{"n_kv_head": 4, "activation": "squared_relu", "norm_place": "pre", "rope_fraction": 0.5, "qk_norm": true, "attn_scale": 0.213, "extras": ["some layers without attention", "local attention windows", "gated attention", "exclusive self-attention", "value embeddings", "hashed n-gram embeddings", "a smear gate", "an embedding shortcut", "learned residual scales", "skips across layers", "capped logits"], "init": "normal", "final_lr_fraction": 0.0}
Each number is 500 + 25 x the weight over its row's rms, rounded and kept within 0 to 999. Layers, rows and columns count from 0. Numbers have three digits each. The size before them is the row's rms in percent of the matrix's.

# layer 4 MLP up, 2048x256, rms 0.0766, rows 127-340, columns 64-127
112:491480491517515536510523540528474502498505509526517511486492517483527476516535507473520514493486493480446480482536494516451505504484485465509503493484524485515490493524503506462523527535471485
116:467461514528498542487551500471462541497496503497546454458510486522524487480502490460489447505516439527439492498527465499475504524493520499478510451492480505509534483519550527522531511511504507
115:506504531524483497473492457414523477494431549517490493497532524525488491444525518500502494539509513532514487500525523518555507532463519526520496484466488468529500537506464479486519479509487493
108:471480495534511495471461484432465496523504515490477443488507529519532474524561493472472475520500484481498484483494525439506556493489495496516485508539527522513512530506468532491517481519520539
112:521509483551502475493547514439479523495484477510528519508499503512513523501499527492496451491486531473517467514507502467554492544492511498491498567515472471459552513504462507515513505563472504
091:441492502527479505514497467478514476505499525445484465483504492545477497500488488480472516520492506520450465513515507488473505482540518497518541471461468509533479476503442495533521487497513492
105:495489474497483497518492548487512504504521490525447489486505526507440481482519583434500493500513514555479523517509486480492490476495521488535546458464505523518500524507507510481538496532462478
092:491436492503499536477559533484495543469470520481484457479463486477506515541506509463497503507522511463487456467535455481516513485485503478513512501468476482535502478534535507539500537532485487
124:470487521486492528493492513506490502495467498464535511475453497514492486480522550506519493530510457500522491536492483501495515460473524494484483493503515494494503497498482507494493536506503498
108:530502506544482478505489493508546458503532507499466496502486471496502487467563542483515525502504497519515499532493490512488539464502504526516512489528480457563504462517502513436472470555519515
093:485480474510496494505493492520507511498528484495518450496500517498477516481494484496518536480484465495484474489544454485466523514509540570526508501516473475507551485540495450473487517518511483
110:489500523561491521492510505527513502513465556499542442489530494478521534485495480494488508497484482501514460461528475456501485495552523512501527520518529474528549496539526476473535536496521464
108:477538475481513456480544494520530467481487536540527480497466464475486469483520478528491500499493514484475509528517511459520524503542503532524481544535515485500479484532507513483514499559524500
112:498481495514519482506477486492482525520473498470526477495453485524495494524512529491498483518511499547466485534539510467519494483536530527484510522553525440519507487528535489493548535536515506
107:467492514501485560514471485513493491503483485497510480480497487533519503540510517498509506525521483464477506457506517508528537476529508518461498505513545499486485485498497512516514552523483485
095:576484527477488520474515557501465470538505486518472485500507473496497494470478515490561499526487492471474503496558491466542489508483497502535496542512506493508509472484539487481513481464463462
090:471526509496485514467510493493498524515510539472486520514519521547479477464514536455487475500527522515484509478488474506533492458494505515491532512508522513523502491500503468507499499499512531
109:494465482549518479516519478488516495452531485529511443502502529483488498492503491444485512476541489543536501547570450442535481478524570540517492463543524469503499442514525475478544475526468469
102:507504508507513543494469502482522464482534503477514467462489510516503519504523488496515512485544546493456489542516477506517521455473488504518505501541544460512510497540498469509494504532491470
101:475446468481517505494497474506474510508504544472508514544486468536438535500530501490551474495487497465495484494501477473526544489528566457430543543527488494541461496503545521479450475498503516
095:496534541503493497535527472506521444528515504455478506488468508564509526484539533468511477514548492491521469473502505513488536527555475510486521495504529519503487467497499517488454485458500481
105:485492472521511530460501467505498479501512528517540486512489444537497436503514502453520505526497492497506466500520524504518478527524514496499525446481445493495513498568531520456513483484512467
105:486546481480533547506477487507507498519464498563516508496460484533517488512480524513478537517503492487507487533505520507503503514516482493524462505534487440516517535508506474494539494523504492
121:461439504464511464513490491513486488463540503530550448497486528489499509496495513506483432495586495513523510528537460480481508526472546451485498489505511469488571499500533501488546499537461469
103:471434458543539520487481527509484506487542468475495495454508520489531515496509493433489463519486540480491505474493492535504502535473536490477505502477504508481478491505504511509479523499512510
091:556511457525528472524520508516552531514505510469520459472480529521489492489448501494485506530526491503508459498540514512463536566516506414486491487495520544519475503507511512466497504491439454
099:485527510505479476491490492512467476507492537499518480455545478481445522464475513482506481479484499452515416521513517503514488509498490537498524545481471500453483516523475519494483509483504472
094:510552494515529516538497529479453523497473483490555540519486484473508494502552496479489469516494498486493487545543446484507497507488503569512477512512477487494501481532542484494477482494487491
030:513438492544513484501544524481506479512489509511513503483485516521490506509497502506534473506515494535498501506518489476479503486513485483537515525487484472538508538507509541460507492507494495
129:514512503517518499493494522493531498499468527466498487447424460496514522470514503484496518539481473454510455521496501462536555503537507549468538551537507478506502518497502492499486500569510470
031:512484492573515529499548511489505490497493543499478485480510522492505506495523517473506493547491489495535479507524483454512508479496528504495518508494500480504541487502491510495492496495486459
097:536518481495507498485564484511486486468469528480483513481499480498445529473537485494523491479491518499530482504503514487512511519527566522531493531474499484485479466505488517448521485500511513
099:486459523536476505519502481520497455539502489507462519493465502504520504487487503512500502525489527473459479539512499496545520503468526529474547493487508495504519536503446528440458521472480485
102:509484522501486508489552503500466465501546534513471490501552488465516495535504499491519535520578509484489509514516480482498497490509536501515513525488514482508523538539536492456466479505518499
105:508496511505533488530483508507490488529518527443505450498518513481520446527492535446492451493514508523529466530490459490544488527489525508476482529500542484516521460503513505463485508521446521
106:521480482509492500510504519490517532488482489461523458482506466493517518550469496481502453534491508473483484524503481508515489521491517483492516480446517473540496497508492487486523519511493489
098:479508512510486533500487488521489527571470479484521498498495511509429477468525502521507486499490418516507519501519477475493497485509509519465500510485518455480510441511517513508535519488500487
111:441477521514490517492515514502500538478455529474506470460505550487504485519534476474553487506522441517519479525513508515500575475511541510496498568474501465538485459501471468512518463525506505
103:483494528472543523497511463510495482492444492488502462509460504488483478489506527493499456495560458507511499506484505536545511530443478476491449523512551489528534468514508494466506509513494491
107:460519499506473553477505493490484505482519543513485470481492535448432530486521525489484527475533484517524498480535540480513488471498443523522518478550512489544516540517460514466541471503497480
094:477536481482486553495514532495524462502472512479516494499482491533479514508557517470510492492492504499503458525500474487501499479505515504558559508515529467475525492479525504489506504531501514
100:518485484522499497491478437518491520542504527527496511492486468498481484456489527518451458489507488484464461515478533478501466430504496464516495486479502515480450517570492512463484516508443481
093:513507522507501525517518527502502511544486524543529519494530497502467457483555499514531506495496476513483475494497463462497476510498532571480519508499512490501492477494488493470500492490504476
097:511492488545478483482544504483493512478491582494505489520503451511501496476507499471510471486496510503490471479557503534453507545459547509488480532514517510487562463544490484477490460510492515
102:514524501511501504488475493535453522504523507508482454447502489488512528491485506487509511521503544501508455555502464534516509503513470558499457565506507462525468459542523477509466517508470415
100:487497518541509515465470517516559482506461502444511517458443497505491518500548506492509466509470506517480499543521492507532505506519455460481516511499500486527490492498495521466509536510501496
096:490500524520460512483527504466555504460503546485472512461510524513460475524515513493482558510502511520514494481488447496480479471461513520520506440494490486530515487529474513445490493502455477
101:508473496505479471522467554481481489475434500469489528482473515483531508454549493465496480528501504490459463480505465529528492525507536490539502525530502480496490471499530526502497564523489498
112:518506529529456490511507478483447497464518528451545519495471506527516519552478536477480498516578465473479486530544513499505533449522473471473523529502499510530478496537502533503502502487468482
099:502523560547474472496525530486491487474483531487505483438504517497508464526482481460508471522536492495460463522495487487491501514510502480506521524516488479502542533489489529442500486497514490
096:495457516507495515454455503460505518468504497511527527487484486462490470522480491451513523515506504517508441492544511491515551547523514513536524556534529460527511510524502475504495480514493480
104:521489452487513489465510534486503509537516520479533462518523480481514520501509502432506524507509486517529479487518451475527489488530526526512496501523525495472494479526505486460538520504506509
094:493494537515468464485542493497529504452529534455513535462525486595513460503494521455523492485497480497509437527523463533496501490550511528467522517487482482516510474498499493517481494528493464
111:491480503496471478542494564489499497528488518493477516475462488563523535519565510475490491555507518499471503544533473447491483527471483537514515464485524526530557528532519470480485491521460494
086:481470504502479496470501506528483494501535543480495450473515507514496507491483527481485503490485559508517500496478445472568550481509449537510494506496485499510486500524569509494529514466475468
119:492507500599552508519539492496517466534473581479474471509466537491497469510510521497480479522533519541517459506508490490499489463471503528529541497496510491513485482489502490490533489520492488
105:457492508522545478492462500509509497533498510484529521517490490504477489471522487516503514501520515540503491479477502511541499474509537522532483508490494451501476503498449504487585505495497490
114:524479477507475508468522538478491457494471503495522487465470550515477536521511504516506486529502544466487473477555457458487495461479512498507496464500479514522555537492476481515563533463483493
107:510476504488507511489509539501500481492534504497484451481467461524461500510515525499473513489500510540530514503480493532507533497503483452514499487514493478509501501485482522503479504515467502
113:528476511511486498468499490499529471514509498479467517514468457468516530454511513485502499511526519509463452478558497513480520522504546497469515477543481473544530471516484519468492501537502491
100:523503517487517490477516482487482475489498508528502493518502500517503497465567519519522494511520514520517515497542510491564485530512489519504453530474511506499481494507491497499531528550489511
102:553522475514516483439482491453513491471480523496544541512516506520498487508516506518545514515497530517468453508504482466539509534508476500487528495544502484509489452512498521498491493520501493
103:468496486526509518520554473499521515488475503493448519494479571479464472513446534504523478496540494470518503478523527513501468483461520463491519487478505503504495511471502525478541512462458460
112:508542462514521507505504561450499458506492529519540534466484487487470492507549520509528460500520522533459497543481561543508491467486508525505534483504516484515560504481536486482506514498495484
093:507467483542520474476467466495494506511515561511563519492500471499446518541522527540491544487511435487478469479508497478444539532483498547494515470488495485493477555526487494451539538535509505
033:464456509498494523494548503494482486516514509461488491396453493497481475474536539474525494503510464506497502513546496486493487456502503522512541507525488507517544497508521550490501513492498483
102:522434482514553487512491498485519527512551466503520442524433552483519501478527519495495501503506510512510532507531485446523510497523509460495540506511523502537502523485499505489488445493494494
122:512495499507528490469501496487458479523485531506525506467453523507472523512502527445478454497516524421465458494523502459474581522487539489478485484508460508520569525496490484511497465536511453
031:510506431497520547489512535494494492500514515538493502469471527532507451532511528502532484539512485494525517512511449527501522502512501544487503489482482465513496483520477486459505515500488443
083:543496515509468486487554510504472549501512537508487451498504496477479518491465497512517479495528513515491434458482492506497507482485503489490478526521516473489493481462523465459505507425462481
113:508530509520483488473546523494484507474496539508499512471516477507491466486517517474473486553496514547504495482495486463483503522447479525550479501550513467515551519497526528500448556531481515
111:492509472500535555492534503504518478517484507468493498448481515505513510476540502510542463494497523522456518484524494502524483476546510498465521508476489454499469494505507529484518473494504489
092:486488444493527507539483516489520511466440512478513475482505504505450502489517496445497492522511465515514482477510475538506499483504536503508478498519507490519495517485509527485526520530493495
107:548480487493489517492521495471528495493547517511442498490504552490496499542487499500513521500533496489515456491502485482481488485493537476507515500507515530479551486504462514498492484520495486
103:514521526487507479488535532508481519489510503447531506428419497528524487534500483485498456534474509508490486504491484472501517523501503506525515563491523481501516470520500549503482496514484493
096:493486515534512522517492448489467557554507513529474494487476501501470519463522520503535477501518491494527511488469466506485514452471499474540568524476480495499445498525519494497476480503535499
105:491503446504524523501548503454459494527455538497550531509522497523476512505547471502531511505525528502451510474521455489522531559462480470503538526532495511499499532493518525428471527482496489
118:483440490522462489544479493510494506446486512482478479473491513517531507490477519478475519516506525512544487529520461510465531523472485525519494486481498508544498504534486543503520531534425468
100:536511532498483498487515557432472513505533514459498464475471514528453495530463493478460420511552462479488483535515511483504470498511508512514527510501531494550478486482477496506494506475506501
123:460533496532525483489534488442493452487510487514476509491489506537510466512572483421502517522511517503490531511483478467487522508517515533525546463520489439498487455497496474479497511473519453
101:475510480512531525453483517488497506519489492493518459474477525491481518495518489515503464522499498543519480537517524501493510451459471518540504472499512457489505488506494484505531486502499485
112:491482519551505494525488463505477502476524464480485446511516546480523526543488489475489460514514549455484485511526424532535493514490554512522508494456510514562498484495528479482510475489483487
091:468493478535496523509494522480492527456470515533517493516454528473458473489493537476468487515504473520519515452510489494562470488478514494520543539544467493510537550490457538485505509498482478
102:461507482530536493457533540496498506456470481479556471416490505503472504448462512495486487518499519526533508548524494494488500515465488484534507488526464518510582516492502544487515474509484498
104:478470473538508466520452492498505501521500521510493471523520504503477484496509529426501456483495488506477459468490520497509544494508534524517507468492493512504497496514462511509562516555469501
102:501487499500501516509519525495524448495516491481475474504510522542503511516499494497501489491492508489498496471517478528511467564502523497467494504483514514528487529513500487518472494491481480
095:550456512506453487456524501525526508480481519478499533468488540487496516551513490468487452551505564465490463491522455495516516526527533491441509513476479526515526494479531521497565541473470473
106:510511463501515484514509524502508507467472543484493484507447491482484482580488492463498464518494493483516448480525492482542487469494502506527467514519511493495576487483504474500486541529514505
134:514506540489482531493488490469500458511471516514490534500457457486505469485498494516488484526516488460527501505502516491498521538490526521470550482551504495533529484495516494501512507529487507
104:488461515510520471489521472487512520477491503435540501502490486488517513553504543452489492524476479481513532496534467465509545518485522503479515495517466480547586472554528510478554494490493478
108:528512509523542502478517485520448521487472503492532498442480565464522531510504504482463477530521520485475481507495435479460521520485509471514530519510505486501569494495503479489524504480472455
100:522476457504534524504504547489477509521451526473514483472482505501452493486502521473512528519538539493522515484534458476499503532481519522508521520526447461484509554526513502509531533537476502
093:501463489514487513492512491533439504515470494463535519489490514544488534482534491513530461491511484482533470504515556511467558524496519495454524537504518504540479455504515509469490464522508514
100:515462520499494498511511553458493495514492499432477490481423504517500533508524503515524514522491484472452484476537486524514554536491487491531541536469490503507556484506510499479498532495490499
097:518486500504494524474562513507501506462515480455542471507487522505482455514495496483534517494538523483529461486501495515523502477476525520496516567494528522484514431517527515514525512552508495
038:476486507554508500511540506464503496484452507502512480498438539497504505503530534510500486523501503510484482498517492466504492498484508497514500516494507485572509504541522520462497519495493505
102:481517498516488495528559497478498457467507487480487511484507537534492535530534508445563460512505506529483504542555485486453502448496485490491453530518487504509509526499469484506535522480505504
105:512502519507480503512479486497528485520495532515495524454491502527556464491556506522512464495467539519488487545499519512493547483497473520548529459498522440504487486503494493469508499502500469
086:500490506506454521498497527476459512504515515495489464507504475498500502482544506480523457531546468466495493486540477498516504453471528527516499563573542506521500479506516481515497486497519522
097:530523489457496530517544531501501496525498505525483478507510494505495494507540503504515516520533480517498463477552488471465494485517533518500507482500534471461520464505452513487552533503507510
102:497449481524521484521462516514503510528539497533504450516492513532506512546531509461480468494498496509478500447507501518490503530477496483530474456474462499520525535524491534504529516507463474
110:519488487529479504525496539447486501504496469520446473457463460523482505507535496495522520557540458521446522492486491537483511526535470499546495502503514484507494516530493522489544504514492511
101:497423481507491493493497494466489516538496531463508523498477525487444443514517513498499502501481522497463479520516472504499477503452483522489525492473498454496522545495481581456439494530477522
104:472504524505503490458497443520497464511455493477511469453518516487509522541497485517492447493492471514517488485470500460509530502481517530493498511537494512561496475533532547498502485488505468
029:496503494494536489497518506488499461494483553503501509502459508502507494496507503504517488556503514514471479515491456519520524472477533520508555511499484496536512497505502529481515516504466495
091:478490474522530550484501520513538527523485524522495429515506517478492452508519486496507506489508497539511507533495475492490491527535481508461503547476494424530498466502490506499545460526516470
101:502452498510549477525501467490461512515472503512517477489531465516518522577471511454473538521484477503480492462498468482442466526523480477465519464443502507507528503498520497473513512521475496
030:501497499536563516496554487490493512471473519494492516448494501503500497494522526497507491546527503503472511512508476489505542486488520494507501518450511450533534519542498545481493560526517479
100:466530485529494453482522552498502534484499572477543500509460494568522495475467490466525495532497498548482466522483467520522493488495509485486542548489559513515522458525539516497481466520487476
100:538498502475512474477466532499509539506528512492514500488513468561488465470485544488468464515497546463504480522525516506483511498520500469480497453574487475523519526528490523492525495542481492
105:545478564510501536465569496530495484503473535456438451472500502465515475546499477450489482489474516466473506472500472484522475498503546517510528471537467490474518493502506590479498499545523474
091:443482502478531484467520516484424493478519492480495480478519550532481468531503513520510512481484503495475521471517484454523516470463470511506480502551492494491491470506482499514508526531479432
090:497500510465498474463509488508527486495490557509496538533524494492499531490507520490531520518485521480469497513515496521500503512547479502522492489506494516494475483538501527493460502521503514
106:484481524441510544522559530439491491477517498468495508457466509501486512553486528521476465488512501476493494509535465518519498501517525466560501534495475452505502533496488501466467510490515486
104:487541466494524473507488512514537537513494482495525539481493521513528476507511475502506470528467517530530514572534516527491480499502498461538533497500476494508489510524482478493483456517480434
092:502501496511484489531543476471478467488524533519529511521499478588528506508535497455557457533505574562456528486506468451483505474539493507480512538491500515520490460505490528537485481518504486
097:512434483521517489522502532504491457461506482504489473499534498477521487491540488486471486560495495463524446511527527503528509455477514491469478488483530518515518508504500510515475541509514466
102:513512528501497519487529487461488497505564478488511483460512496541478545525492533484475495508522450497515494478537533506531492531473533501482514527491498523519528483532475461479545558520502499
105:531467524502509494540497547516528503486493505487489433506495498475507481555479547501545486566556489466495533484510448483508530484469512468467509523504506471482549445516516514489478521514472480
104:488499521488499481520498503508502494530492502478479502488516561506536484468494502515515524534490522561471540522500550481471505525504518492494488544494529506530488502530499492469514511539498510
099:522470524468572506495513483502489509529482507497505516512495457478526497486538508490470454513492472528523507494515480499486491542507504486489495512494569476479493472517510467412467532511475461
113:491499470493496511521477461476505446480493512476505520457449464502486488478558483503505517521501510469480522510481473502557534516502513553489508554575542478534482498489521495487496528536501506
105:538518503488497533466530521481532525508496501489479488501501485469469521534514517506510505517489472495523465512531498447533500483479521478526485478514506474475510440493452487476525512494512484
102:529546528456494496474496507470546530508454515497438492486497532534468536478524531529488526538529529517471450504542501513462508461504502468509517482472513455519455508516478504490471488508499514
094:458478492552484517454497487455541500482508512544493455496491532521446540501488500525493466514504499531538493441490505481496525496505552548508483501501501524513506493515486522498537515503458512
114:495486481547538530514515505496458453491468486459502502472500553506494517490559531458492495512532524502517440494537444483522527469482535476486524487472496495515516466485523474498536480504519473
103:511531527493491541498517496448494501496500578502523542490472482488462541476520569474503508488460521528516475477528459490536518497501549464478496487445482473506509494495537486495491514482498481
096:525512475530557463510523488462515472516502526523547489491503518523499485548477506501476494495497488513506482511496512469490509536496482511511501525483516520479496482546477554469548519543425489
095:506470490493523512461528480505483525474477493512494481484501513484482488477504547491512516470542479507527513466486494495473501485502507466495536502482490519529478512510505530485525519499476486
110:502503508504506549525523514491569503493480488455477490493481533486451497540503482524588490549526466526500527459486486532538495463453504479521529469488477445522507485522489532518491488478471458
054:499474510531490497463540470485479506515461529463474527500495524510480510494477532491499519515480499525535490493525490488535495500451519460490551506456482512519508464504531510492538501489474470
098:527507520473474523514507512531492489484480504420525517458456540526528507510567502444548461524492529495445494505543507531462507530519481478491503511520470474482489496480488508505454521480516504
112:483512497474545522487504540459504491482499528484477498510447510519500498533488487509507483568510514487507515474525468484481507529496491491521500478516505483526486533507498503519494479528475503
096:465469490498491531530503466501484513507478492531472487532494502459534496534501482494491503505503482530439491523489484529495471490505495515481527518497511447557555492534516450502499506489471516
105:495500474512575493481524513502493513500498512499477483473436486452500524528491523493481504519478509462538459532526493528505468473498548515510486539531504458494519464516530498495533483517514483
126:519509502497527491511491506471474507500535505418524514512492483485465517484489549512456482532492531474518446520479488497537534498470482520482468532542534484524497506530469546511508505527468489
100:492484498556493529461492477505482512538500515504499482471492493477517490474511510526528503515515450474497526433515475538507490481524510495500504489519486521514489506530466508517519488570447499
102:504532511532521527518504483499428494489516510494497502496508477509478500498480475503514498488496516487485472508521473484430514518522496544537511518532507498499480446568499519490499497542523490
101:514535473560486478506501490499492469510505522495504501476486472494397515504539503500478499510547529549468515484497570502507500500510474512489490482513488500520535527485485493501488465491503465
095:514522530509491530502512471492490464459515475467539512476517534527509520514482526509549488512511482486497504481480486462497518493502515501505498483576493514495504477528532500491468515521509509
107:501492535512497548525495498511527499553496527461495521484507512560480525502511548483504487494517474561493488479501469449473517453500478484497541522489496455512493475558511524457522493476487497
107:502531556505512506503485519517524541522500535437475497497465501510493505536484552472494477498482519496507499503508500511519550515497484515468479519474479469522504536504476498503491467487471466
107:461513508457473472515505456495467496500536531465474487468475486509505508472469515510498486507498481531495511489493473491498498498475528516487498490496498520524503490490563522502488476493469508
084:511529471469533519467526501511466543460488509500518517476515491493508500506544481504478498520516482462497493474510498483538500514497551499506535527494529462499524482549509480525495545502510422
091:489526515489498484508474463520504512484479505479514462497498500501500486530490505444470484513496497517473483446563486491479507545506532519509515482477451533550501481520506489481556543522466485
101:476452461547512520488507478498468501496488493521546545520519474483514473444526497509482452509471491486528501501546512484483527513452474500493536471540462462524512545496501502490514507509492502
123:495544474519517476494518518464520538524513503513466504486461558532492519573548505473482512507494524474492490468519497484494540508471539472475510511476537493498497491541484494381491502546477502
101:450544531519477497515481528503518528511473501473523489512505472486550538487541530499506475494500497537547514508485503495519497525488562521525483503482519489500490461503529495445499491480461495
101:483515487522438479500521476505507439466506545474524536501526520462484500526521467486530486494500496465466477495520470470523490507530514504486546532496482483531495427530501484478579484519484441
109:508524512543491502496508510446532525482495543534474510511477472512515498534485508504501472515582465498492521554481508508433499490493497497493485516474514468499499523488498478509441509495516488
101:505513496491504522504505532522502477510516507449464499496483481517507531549516487524531487533473464486498490479482469479501510495482531527491568476483481485564511448473530480495503489517490461
092:542475509498498539508512483502495485526526491487489490511468509519523469470493528476493476508508487513521472500520497512498474547516518498502517508507537495482497511468475514521492459483539506
113:497479520524521488546499492472479453493513496530477485479489529503512556530501503514479514529558489464535518484453480481479481490515508494482532537500527487503504488498504499509503521503493486
095:455484515532496475498551485498538539512464507485501531514528487506498511482510504487523508491500461520519437486483521506510515475495502487450510502481494489482512447543516473487514542502451499
096:492498502494474486525522456461510503478470515493491522477506528539515485515513451509553424497488471500473509527514470481433484500517509466517554491477472513489509481503460535526502520489490532
094:450512512514468534495533481487438507502510532469492493475501497535479480519497493495479497493511470472486488490484493479512527472494548514553522516499482473537510546519490501499481473496505499
107:490499493481543463542474494481469485535515470464466477480475518494479525527502508484502462587523509468568485495511465493470509479527507508510515522490530536528498457572504468509502544491532513
101:510540505477497494490541506518472476470528526456498492458521477502497468538470468505492439506495507505513498552486475470485540488495494465544501510504517449540519490528522543497470512488504463
093:481542466582460501529499466518500512502509459525528446498533502464499503506462522495504548502557443503495485491504460521522496484515488489490545490515500463520518446503528520493510495461480462
095:528492504498475521501495496503467510507535486505512510476454466528470529469546484519469453485520526520496486506476519497447504468510503501480471480531530442551505458560495496449491481511483474
100:476509441478539456536483517487495462485480527466528517443482468545476493493516503440494470517487539509466476560505449448503511513510491506507499508513513490506510516488500529482503527519491485
114:522546514491528498523533528484532492464455560469474482488490503499469519518483509509530504502539477524516453499529491515533465476502486532514496525530506439483563462536500491499503485487510493
092:456477495495523511534473491459437467503476501517464522465515503492409491480487512494530502526516532538516471498526506496466493511504503487503498536524508515574496462551495547483551490461495508
116:465501526513562532483494469498495486489463514495552478471509487479518470471513509496509513527522463539529459505485539475533526488523501507504493526495502456499469508505463472492495522521514495
113:468443486490480533505476444489501476473512529544453499498468498479540478478464551489510498492505508509517533468547524517455532490498512495453529492531443441502531535507474581518488499492461487
098:487506532504505490483513504495507535474471502541459533500496543550480465504547520504512499554519473520464534526524544477474485497512514523472500485500527510509506547534466504503495526510471517
091:506497524538534519463497492490494517461433545543520516512476473506500518467528512477475487502509525475520470518487488492523522488472520526484489534516484513488469537533491537475501482513478475
085:492479479526454490492493488527520540480488488502512535465499520507470500502473540524482501495513545527500527495501465494526504514514519503492530546500478459541499543497464502521529514490496511
103:481483457527504524509496535489509522525472501510485487461505508481473502545500481506455488514490493543501504472484499485480496533495485501470521500485514459525530516522504488503470497487415440
104:482508507513456503522499463512490438494520476510530475489504460528451490473528529504484518497503497524512468522493445504540491473502463488469500526505512440498481471552500540460485494493498482
100:490527513524499492497520437506511493527484537507476559457478539503459464506525521530515511507507521564484494537489516496510459516488473527482498478492510500517489519487487527471540543468522489
037:498440485522509505540519494460502467507529532475486511482498516496490491491501499472504468539495493511483493506520504471543507477484499492520497495510441495510529553510511509499496549496444463
095:454497509498515503524490517495502526538506473500517461495498473509506528478509615481507497518503473531492511535518520503488554490459541495476514481466478485537512544556544511483534492476454512
105:498464474595526499552509504484464489489537496502476516490502477481505516495492570453493507529516475535481488493522482439473569441471502510524499528473520510522492463522547524506510567523468462
089:498502485499506481420508545470499506499471506559529455454495485491489517494526522509484504502512484556504501494514493479563482502520489489556524514526517477482491492488476535502576520496453449
101:466506503502507508524503460507507499491486559488514477417497484486524513511559516480478490496490538482487471512545430495482506475466534528552524540475524449511491513519534484485507514521496467
086:474459485474530520468551477515526540488497552441459491512473516531486511467492523517525499516491503492511469460530502493506540532482506477521496474465512474493490504520492512496501495531471500
102:480506475490535483504531516501470488480483486428466474472442490501485526546483483535487518500506522520533452439488483508523503476475471498494538564485509469551494466510524480523466465504491499
096:504508517505491507527528517530526481482459495518506468496462467501420448503504504518462478478493528493496438512521490487501518478511476497503526528544537465484515479493489529530484546534497501
116:507488490506536547461493503522513505513489501503514500493474501506482480462557482508488520489480493501530486462529484482488451482531504536508506480531495497481532493497471470462521474487509508
035:501490496539524535483517487491501497496506515445494485490494509506487480498503526488505496516524477507495469503513444474513501506483495503497540510497512460570533489513519496491510552523479487
099:495487473498494502515512508476493469523443501507510506486480465543539443475525485530545454493497473544476482574531510518455470524488504492519554503476514489493526492511480491500527477500490489
138:494490487494535506472485457482498498515503520468516501499480502488490484463486518494512452489528483522488506477485508526523538499513523523451497523515529480532532494530503487417533534504439507
103:522458511503467492509536492520494507525458481488518522500479526519529482518525487485501458546591544465487465474499490510506525493483510451486487521466468517497525514516479533484520508485482481
101:512482504487492467500509470538496483529503533491479468487506484474480435472484517471496487521493502504477422524492461490507481457473514530449543521518509437508519493496550522488524514549475477
112:493445517512516469533469547484517504506516470459546537442485488519482500494511515505489460526536491498522503493551475514468505511516508534473503499506497496523503495535486469460562535498485448
095:487468464496553511462475541490558521484492475496527469456443560497485501456497510507509483533481524538551520498477483514508479527479487500554553534472540501540516493530477515490513526518490501
089:511474454505520493535470456462492508496494503490493498494493549500482513484525548510484522511525501507470480478487474466453584498541492482542506505510539517520509546536472498462526537480524509
094:532534535487490519499510480495492531505482540509499541527474529509480500510534515507469506487539477480487483502504472489456520490470498530498513469480502504547582484494495485504494476482511516
107:523494521496500512466545502486525453480490521543494492455506495491516542519501477514499501475540531513518468497487503426506545453496519505505509476525526489511562490488502522480508509540493469
108:485509537557475477529495522510447464446520506511520552506502539516484529513529527502518524508546493497477461537515500488498511523492506502444528502501494517505547478523481485504484483500465486
090:488503487504494502459481479488486492467534534521458498469512497525508498510501505505491465505480499524491517474474454540462522491510483495551551559523549502496520466500506526476509490488498497
100:514454538546514492499516536478485529519466534486517495463492521475531507540530491475507480513501471465474432508501472520520538486495531508470520477457507458471527480504517472457545466511507479
110:524519473512493476490516501511475489481451550472498529502440491491483563534511491471529490515538545509452503505521521466500507460495511527473547525487479498498526530500469493486524495485516520
111:522472501518522526500512486487513465487523530483473498453497487489508510496558519514503512494515496482454520492529471470522501478509505508510522530502533493511477480504524515480524550496494483
092:495520510486526535491464452504464507513502496520510456481478473508501511481509495502489478503501506477511474478494514490485514455514483563509473496479485461488459500508496489523509566518500490
100:536508527484531489498517524520477447476497525507483535481474513509503469474519488509511464499514505501503499521482479476470494545505492529460521509508535481476506495497484486491516528563510495
097:551477518559510546528542495504489481494465483491544477510476487485477465513496473523489471469504489486508443457500471493516505519526490526464496556521493478484510457498549517519493506491488508
084:458469509479509487497461460470523481487528521502554500502493510507508504510539498474514528500532490469496504483495502496469510537474506533465499490497484493515508473499505495522497477483469497
105:461458498549500481469524504431500465527477539539500522472493492499480520477502548504498507505478506503526464481533466480495499505474499514506548505499489508530500484517514516471505527475508498
100:516464491525508470481534465476511501510520533480481477480500478506541508468551505471510517530493535493476512503491500505519513498506518531501493547499524517509490457504532508490530472519497465
094:496503451522517471481477547505502487531490504499490451492465539490483483521479495507460505511502528541521517468482504476483517523489523491467456472507481500476491491535470504470540480534461515
091:465440476533534536520526512492479487509472483449502494515499504525495471455475482456521507509476499506510487467547488499484505505484531505522468561494512492519524531549524480453510486497487503
104:509497487527478515496533502471475459474473531511498462468467502511490510535527509493485471530533493536484488503547501471509473481508473477548532523486508511488487475492475527512506516479471438
031:465488484533506500475505494487494503476492547495494507469464517512489487522510501485528472524509517492482482559504496512439518493509495497490546500507495502539550483510513541456518515492485487
102:500468529480442538479486472499484487530508507526541484503500479479491465489510520476523473505554510528489505479466475481477469453507487521494480503502464477566481527546519487470482481524471479
105:494492472537482517516504495540506503487529496485514489517504483484465508504483536464535532495462486521501500467518470457462461513500496519501474515495500467545513484518506508482515474500492499
100:501465517516492516449480511510481507512502475494519495468485511463478473521516467522514517515507463467494485462500507457503521503488522529479496480505486532557511527534497474509492463488485479
108:510463501515479494505486459475499521485501525517499503499455513531492510465462550481514484483486523482491523517520486435514482515514462507510500487531479511515504548496474509461533518509463499
034:473498531503481529460546493501489501496484573507469520500474521499494490502506528467500497537519489512496498500496450506520506496498536482496534486552503507524540511512518509492488489507500457
131:483537498500487509505499483511462540437523488483502493511525521511447481571489535501523513541545521494480497537513495530516500492453507525511484512500553454551540468572519480510460497481477497
109:473534509478517487485548495483518491496440523463521522489458508460492482550498489462490492533468524515469496481497478514498533544525500480501520508513502468526500493505483508484474500523478487
101:465474525511492486488505528513487535496515536511444511437512522544446511473498540520511518519488521522489508487528497449522507495508503474522466532498501477535543499507549487448541528523477440
091:571475470461485538532505517547488512493475487470493496503497528468502454517500520479521457510498502499518485476494497469516516506509537462510497489534533530537498507491523505500522490517506481